Each number is 128 + 32 x the weight over its row's rms, rounded and kept within 0 to 255. Layers, rows and columns count from 0. Numbers have three digits each. The size before them is the row's rms in percent of the matrix's.

# layer 4 MLP up, 384x192, rms 0.0701, rows 265-276, columns 0-191
101:173186108105117127086043106093143104111092145141130115110145133141144110117112093133088075061155141170131149151109148115094104179122147159211105074149123108180058081123095081091137123153115111141138160069148107157144132127087124103184178142121104129113122138129060145057139158174108147139164127176046164135167089105163088096159107153158158122113179132157175115118128145179099146123108003131123117096147124177179090105129139099135156100077090138108179146106151103116085178124124185146144138144143108113158092112119097123132115123128100171070120138080081117116129078146125114100
103:146140138123109131123121157087137123156171207074118152131141095117129122121117139129133167125122085085159096157174116141139102150175136155138130163112153089110126136165139137105055073119121181174157124119103094147130157085133195114083101083107114148095158121129117163077157095131107123235092075167157134100123100130121107069137141152142135157120044060145113110096060162176129093170133127092065076077102204147161122054104174130126145152142141125130111150131168124093069119111184195077081170120103118118150136160119105159127156169112184176119123113116141106090092088146089146136
098:162146045076156107170148135091119078161110159147105128155155180151121092088112089176103126112105159115088128201113165139034156091115150124131107080101147107153116166107114101187100169161136073133093151095124124121111183127076100103161121159125190110096123082105110055126168127155120136075132145121103073112129093132072103107187082087127129073144132155138098123155171174097125092161110192106106090167134133146139095114116097134140137122124074107144085154155077079156214124132107093115162166151112084117141168141112158083130165159122173150139128185116107158101104120123121052138
102:125134086053094111131073140135147147095153150110198149192136165177158151123081135133055137102162084138081093123086141104129153158138154221186061120125169148116088101090123113089077132084143089122099170131147147153142111126142068086192151097168157143155116115102082182161134161149136072121094180106111084193158132103062139141091091157161155167138131094146173096156133108093118149161099160103138079131102110062155141057096176126115131165095154177146128086129106117091136115147135106154142104127129127070150114155111129093161100152169136162109141136112144154075146117130173109094
090:164136170159085122169108113119163153135113154140151123127127112151113088112122110150144089120155116147112148099100190166150163155100084172133096118112167095118107145143141118143095118076090164209165089090041142154175157135073185129091122103121161164110164111112126182118098158082098066135126076177131105109132100183115163164179186138104124087139149126155137137130140132161079145115122104137102150154135076147091160133202132147169069128173105139132125109196083181108083170116102153125077164138157083079077195090153172195147136159131144167153146126112184127145079078145111116078
098:210124152111101124155154131143115187117192136107070137105200096145117178078170099128121169115172102158163112102183107119143120145132180143150148178125106051076086150177126149137183147123138139107106098121141183172163126126167113067098092113118116117051150071143067121118059157181149109129164191087173125106124160108101090145115138172153109078157136115151129145130074129102100140174112101095074114083118109165070167116121129124110156108133137166070158147170120116148134087089145088125064127098162114079136168068102092129098122093128153122181156158105120157139107142150133158153
095:117070184137100129115138121142167142104072169111139131148171166128182097129168157065173109076140099115115123167113201058142139166099093107106150129158115095153100121152157148099141177162180128166130082225142184108133156074088127142127109138138148140125128167141126098092122132206151149141136131139117080150121087150118154141198136117141162191053112138175157113169120151084145145175159141118118157165117158149139093098141206118152113119111140108136116118173166090125102125113127120126129118142070129119105088158123122034119095157148116165108152195176093104122153099081163073057
105:146124079117148171192186123124134118121136101137116169127171106133133140212119210119126135121103145107131100139120120138131138145104157151154145115115149132107146119149200131186176144121154169163172170093182047125109107131109105081163070157107154091107112125101114081138154177134117170112152176196074081129163147121136114152121137111110108070126195179138118177137172110085076127104075174099189113156141110043072143132128144063112155098116078112106110106115112058087111118179114176079150159154137115068119116098124166145123160115176067087151120131120168124122130122120103148163
095:100074112136134107138161160109098114138127095070194173116148112127112185106128125096173131144132108130091165159162124108160089176105128145152204122098132077149076165079100093106127093126134086147108111175125139121185143190169120153171154141109064179165185102081126138114105112120143076144111141157071104180121124150146161141124148155131091132106091130150211162120151132097118123045108126077125142164153091117127159085172147137181144128091075138165112115144147160149166145106084079130192184154107116125160066101083093129088118182189140178166134068129115151122143158126109191125
106:125096142154151103102120037119072129141097115108117184146130137168119164197087130156174154111054108113120150152159131123138086119073155143163117135152061101158153084134082141156144185112126146120156123143122155108127144152133122116128145072143099104124080106135198124137127085187132114120147123129119117100083150162111178097085148116133134153172085140139146115152110147099100168126196147137153098123072113116132129067123164059147146171066145091179140171084108071111095110141171149193132127151089158173146166102214114135157085125167181107134185080148102114143111182078173130191
096:118103076120145124121169115140149136080100169145119089212046090148163139121125159120130091169109155119160162115117193089154143131188153153134178112086128119105071119101099156151155136090159135128101111119112099107096082129072149112141134132122147115136213100088155160149175146089084143099125128080122128112139091090065062103100106075117102118078146108144107134115184137061196169065076177127132157156187148142101086089100100142160108096136118134152162136139101097113149166132126161082129108140106155124103129097166160078142067049178155147115130133136144112090152056180150110124
101:128124159096094108171117085138123134097124165160140131115131125094114168127111147107129093119180130058182095118130235163142124134170123100087167117165112098132146178134063129116057144136144166059124133145148113177144150098087163099123143100146167128138097106115138110145167105141114160092113135088191206084133144119120132137110121099124077177089128161056157152181117079145136153116113189155095089115131098160156113145088055075103142131102096151190126148133196183148170125200174127164140118124144087091120102170127081126193133152143115118136083137157096166102157137120126200103
# layer 4 MLP down (transposed), 384x192, rms 0.0919, rows 265-275, columns 0-191
104:096093081083140122154086148128081149114172099128099138095125128132078105131094147131120135167083075191085108112116125185108172095167131139177117121072164101127154108073154126176111082141098113073125158114227159156133146188164147100150137108135139133081123134150132140132079126106125125121080102154106117147117130159168136143159114125068141110130129125167156106131151167163126145169030079105182086129068141179058123165094130095134125107154136139187155164104154156098109088137158136073180124106113108149117085198106048153158180128140137151094097049185131099121106117140137153131
103:092148184087147117071135135165113105132154102139162082130131115137137123157100103112112118232105119107091118039059144117167100123173187130165098131130147117141143152154158120089138142079137172118061106121079146011140125022133119180137140102163187169141131157110127169146131103121142069108097111145131080180172112138108088125097086170094156125173096126106153107139128133139157166147078139127146108166086100078107137180133149136108126111115184127095141121208130141149147144113112154106124137158089108148121169156145161124118122115150117091189118048171138150168149120130109164135
098:155136133124156110105108111175135124115120125187038143141168165141132155158129131091183082148133134162137076133109136082128103125128150119109094122093143179091091170188148167157145127122145146111083100087114091139140107153100134136060112132139114146158126122137101146147167138178191164122165188070111084118190168180062134116071095123166178115138137127172103155157102140133107166086144101099173137143183110137128075097126151140151155098119120076168110131185085129123197173194127088096118109118149138169118088131133141077127100148224190166143156068109189157148106168119159122169
106:125150117104119145153090127148077155168159116090130118118134121085180129175109116142145132123167164158134170161208134131180103184108131143120118149129143150033113119077110107074113069125236112192080153096144175112086142089122096116143145083130120148143121146162133055149064139050161137115112107136124143146074172083141124165089133143152112136084146085126154136106101052107166119101076146111129191137101142085162146090092183153139135149128138095191192104127071142122091129116106116105155099081133091080114179146135146130124088097095135090158162119098144116115150179110136109164
088:155082134135114143099151105085130120191090070116147101171093100057098093107109105156146154053111134138093134073111124157144095079117110163102134138119157148127112105122176164112130127089165159131097175137171156137096162143119234098080150083120140159132151110154156136131085107111173152176132133076198106116109149104171140109118131136151142081087052177119181175104121125148115104151107177148105024113157147149110101171108124113129172082142167117065097082157169098117141176101099199109087185155120112107140059146137096141130135083078121162106107139140129141099132144132170111119
098:100100145113190154147118157126142160107159149108144084106131145120131122120117140097125092114141074154131093113132132105168130138171061160082139127112120111164145131095153101110159125047131109153148144118060120040135193117150088113120117128193107115169090163155123090152089117123160142140136123147092166106128208141225156140171137138160072152158113138150158129115133161136202143151094185175109177073098179110142118141099104149155127184164114151198152152078131106188105114107121119098099033180203160088074105114171130153103105115127162142138097132117101123099117132162169115156
095:081120060136115068133105159146094102143121127070136139105163095096073091130091121164167090140165099159146113104096142126134098153130085199155131113154178163089061131137126142102049096117102157140110104145108088111137128118125172117115111081102114170151170133136148171089095114076165097126076106154157093112140195131171122138098167138122139043125131105099142136103155135128138180093099085146112160103123128157112192130089098141124116106174181076106112058086150118125136173129170113124175164160167155104156079142109119179128143081075105100144125044100164189106091093114063149164
105:141130133114172111125125124208093157127149136089157138166087156124123151139133119085118186122135134176160175111114131111190108122126136142171205159148115135106082105100159177149102154142157086134140146090056158158147180113133124105104108068115136104130105123087188162196143128164060124115141092094162187135169098129118033106134106168099153171190131079158112128153199145096141071145205145106093065093172130100144130162114135100124125127138138122164102153152151111095066110145118093144074099166180173143134106079147106137103102135061134111095142180108147087157114123128085169114
094:140170129102170140097050166178119058149186095157078072119111141118125106115149087114162141137161145128091093106184088150120103140099113220140163094106190103148075151090183157126091088076131133162110163131043154136156117169149106121151163115151122182084187147108115173143075144135148116143198093139118173150123160122109139135120154206127104124127159110157096162177149099128144088174120139100099104107119137088169131159096105154188134154124065134143055086145119133125111184082095138117129126165100068108091104096127119101096090169108153119141149110086109160123136124154091119168
103:124137111134101132153196087196118174139100155170100079116078118109139123094145115160134131061096086100111183146203069054148100216146111144186119091137143170149039109111127100109136170158155142107151166133186148132127106182135117143128106104177116134112145174179079118146072134086124111108146108145099181136136140130109158127070152100155124112113164157129149124169150135093159115121080093150118126115136141118167098185153163120085160125179061172167145146131131134107140130090080125150138055143115167186084096106130090103094144114166146139041099125164141121141141143075155097113
099:116136125086129117133143128096106148127103115117134144134111119135141107128156138182150094098155125090076140138103164095136116116163108145111104109153193116144151190133056084068160181125144113147079095084237134078134120102120108083140138123127173156120145106134163151079156173158117184109126125072160111142078106188127086132123132078134063102094131106159122079095057121131145154214111132151174055170133098117173111101075058141101168168129117187166175150092138126131156127122102162124126069132107127102135179091143165112134093076074149099183112145118087162094151104118125127073
# layer 4 MLP gate, 384x192, rms 0.0729, rows 266-276, columns 0-191
099:118132175153100122142144105139111127131102103105115117130161062141184139150136086129157130115104094176131118179187158162064177172115085138107089136178095191127125072129161104129131112193097095111051078077097180100181125093187139123129132154131091135102132165195134096104110133101141104115147113133127112118134144152118129166097118092103167143134171111140111114173104044096140170181138159112120135096176055179135157164161128100092120122129106087094090110181089136149128076158175069085145118180114118140102099092122132178131070115119117085174162148071145176121145136067132127064
100:109213195113093079105118105141128156177099093141117141118145079132094084129096180086156136086098121117096142153088152166125078110124120125099105160105130114108078120171128174115076101065145122096103187058073179110128130168141160109122162160085130169150171156182086173086139128164178149147123204146123117157136158148148140129138184212160081131161181143149135153080126129087143163096153112118107113145110155140141123199147126133129126105117137140073152084159081125164140140169182139136164144144187119110171131046191146121132103117171156160103152095132159111126172176145134107143
101:049123113137130123111091155125147095136158117149132142123174089101159077178114133153080180138147138179103118115210096139144177144143097122105155167158191146153126094197102145171146120157096209119087081162100097151143134138149135124197172122112102098122132178156137178127112123121132089136137144153098165145107165144154175157062078113083150110160191107093151153082149135118139132104096127177116178104150166088111079117052140107138139134168105108104095145177126129147108182122111115083116131050161106146145172161122126187101128095152170104152121110084144137167185114095191068167
088:164104112184109134140093154159144175206143142102182116078125171142153121136099076113131174086064165171128138075130150223114077101152119131149115109145150137118143095111188125115113118131082134100091126097155160152100146168181078137121111121131177122100125116164191137161126061130122172092115147117168157147032126166119123101115136169152110085114082091127165095157138210147080120116107105110120081131109093146133091109148100180123158132095122142129102073148163155094148146091084086130102101126094093144102154124127114160157129119170154150150075010143156170118169149097148127148
093:174137177136107179139104156097112093164158125146192114122177107107168110096182110108101106142148106132110169166146073167151112184061114091116090118121108158154120163186146118141132121153174098124119131117118150130135132098101101094128158116119154079136056076124162095150104104132096159117114077168108107087106162075162118126185084095146111141121161106188094125176177128160145130113085216137068138143179106139101171120162089121105065082113099101140081138102143125173173181133144091113106095112113128070189077111120180084133091111132125141120138178109086058074152132141161100066
100:096102120124104144111132208127138085146112177091104138178083156145087101100136070120135176140117130141091158108084120144091166142152148073113155178124148115131148151100092143133105107114114083163059128103123133124087114100165169146180139159154165125126158135166150142148131133135080192187107201053129095113141140143109146129134119139101185171172192113131158126137123151172184098145186125098074159175151113085147158113193164100127084174183193073100141088100093143113128097117131136144076054198061077144121166110130163122147139170102121127133092103164147118095140139113169169124
105:117104178128099131119150045085118165181143097152131151214152171099089189113122117152088147149156122118107082093075093147140139086142138148118128190191126151140118095140173137126151135100132179181106090168205101113162136139173169147201113163088137100082134122190189118116115082071115132156125120104094115104074095110129162141121146119113142140123161099124119078115124116220163124151109062124138199095109121112151162116098097114190119132124100101129137106120143132064151176127109109127108136136147121053099116165126105134124103124096143127133118188043116104156173141166122078161
092:115098098071081109025142152128171061140193135143100151139174138110149140121161133126102116114128118141185141176079106082168117082066119085104146102171131111142101114126111127171192152106117150120111118144090156145099168168172105147111147115105129166143114102124159132133119108151119114160133139077086148101122129114131085112096142157095116110133130124145112150089184193143096123139091098091176106120177112076136084158174075154123189151096207085143073123113031084139114107088120097132091105125122103083072183080126116188127135123122205122156203163135116146147161127123148106160
105:091114129148146070112112055111161136155137112170109161132156079195083126102155129076124186124188116148138103179141110176125177129100127081098140109170142099176112124192129171183154127120127154160105127069134182094116092132156153115099102214102130154075092084111126149050140107204176148129148159110137141147145107146120101081103095107107138171107117058177135068095139114107115119148201151158078170139135094119099118116130161166075166136121092126095150140191171131117081060149158067159133152137119123132149149119150177125139159127112137108164170100145119076113156169145163128120
102:117098136134168082151169136142130124150120134110075137117156192098117163147172148139118090105093120103098168134107135182098178203136119142095108129102147118136136119093131161123126182128090135116108221120108167161102074086104166124115141154161145068108149115136104178152182074132150063068094146142147141176167160094123127160113076139110168129119109078097152173112178141110169135137088129109118193119090105186131102114084114155080097130183116112126114142119136071114171109156123142158087101130179131112072054125174185117190154107173115128058111181168132131088159126154101054124
103:095169120106120142089129079111140147136152146153121107142134119100142102158065141087097158066155132161087083137165172168186124131099201095114104160162158117150091110162095130118097091164148113131090102146116221140169147072163143116110114122108130119111120128121111139108186110100062157079181051123145169152115140140129155069069107110162081192112142097109161143164105098112081093169118171123052136058149100112158100140093126081110114152137093145170166120136070139136066105167136109111117149153194128130148098120132111169195132117119189119153103158128140194105136106102161101071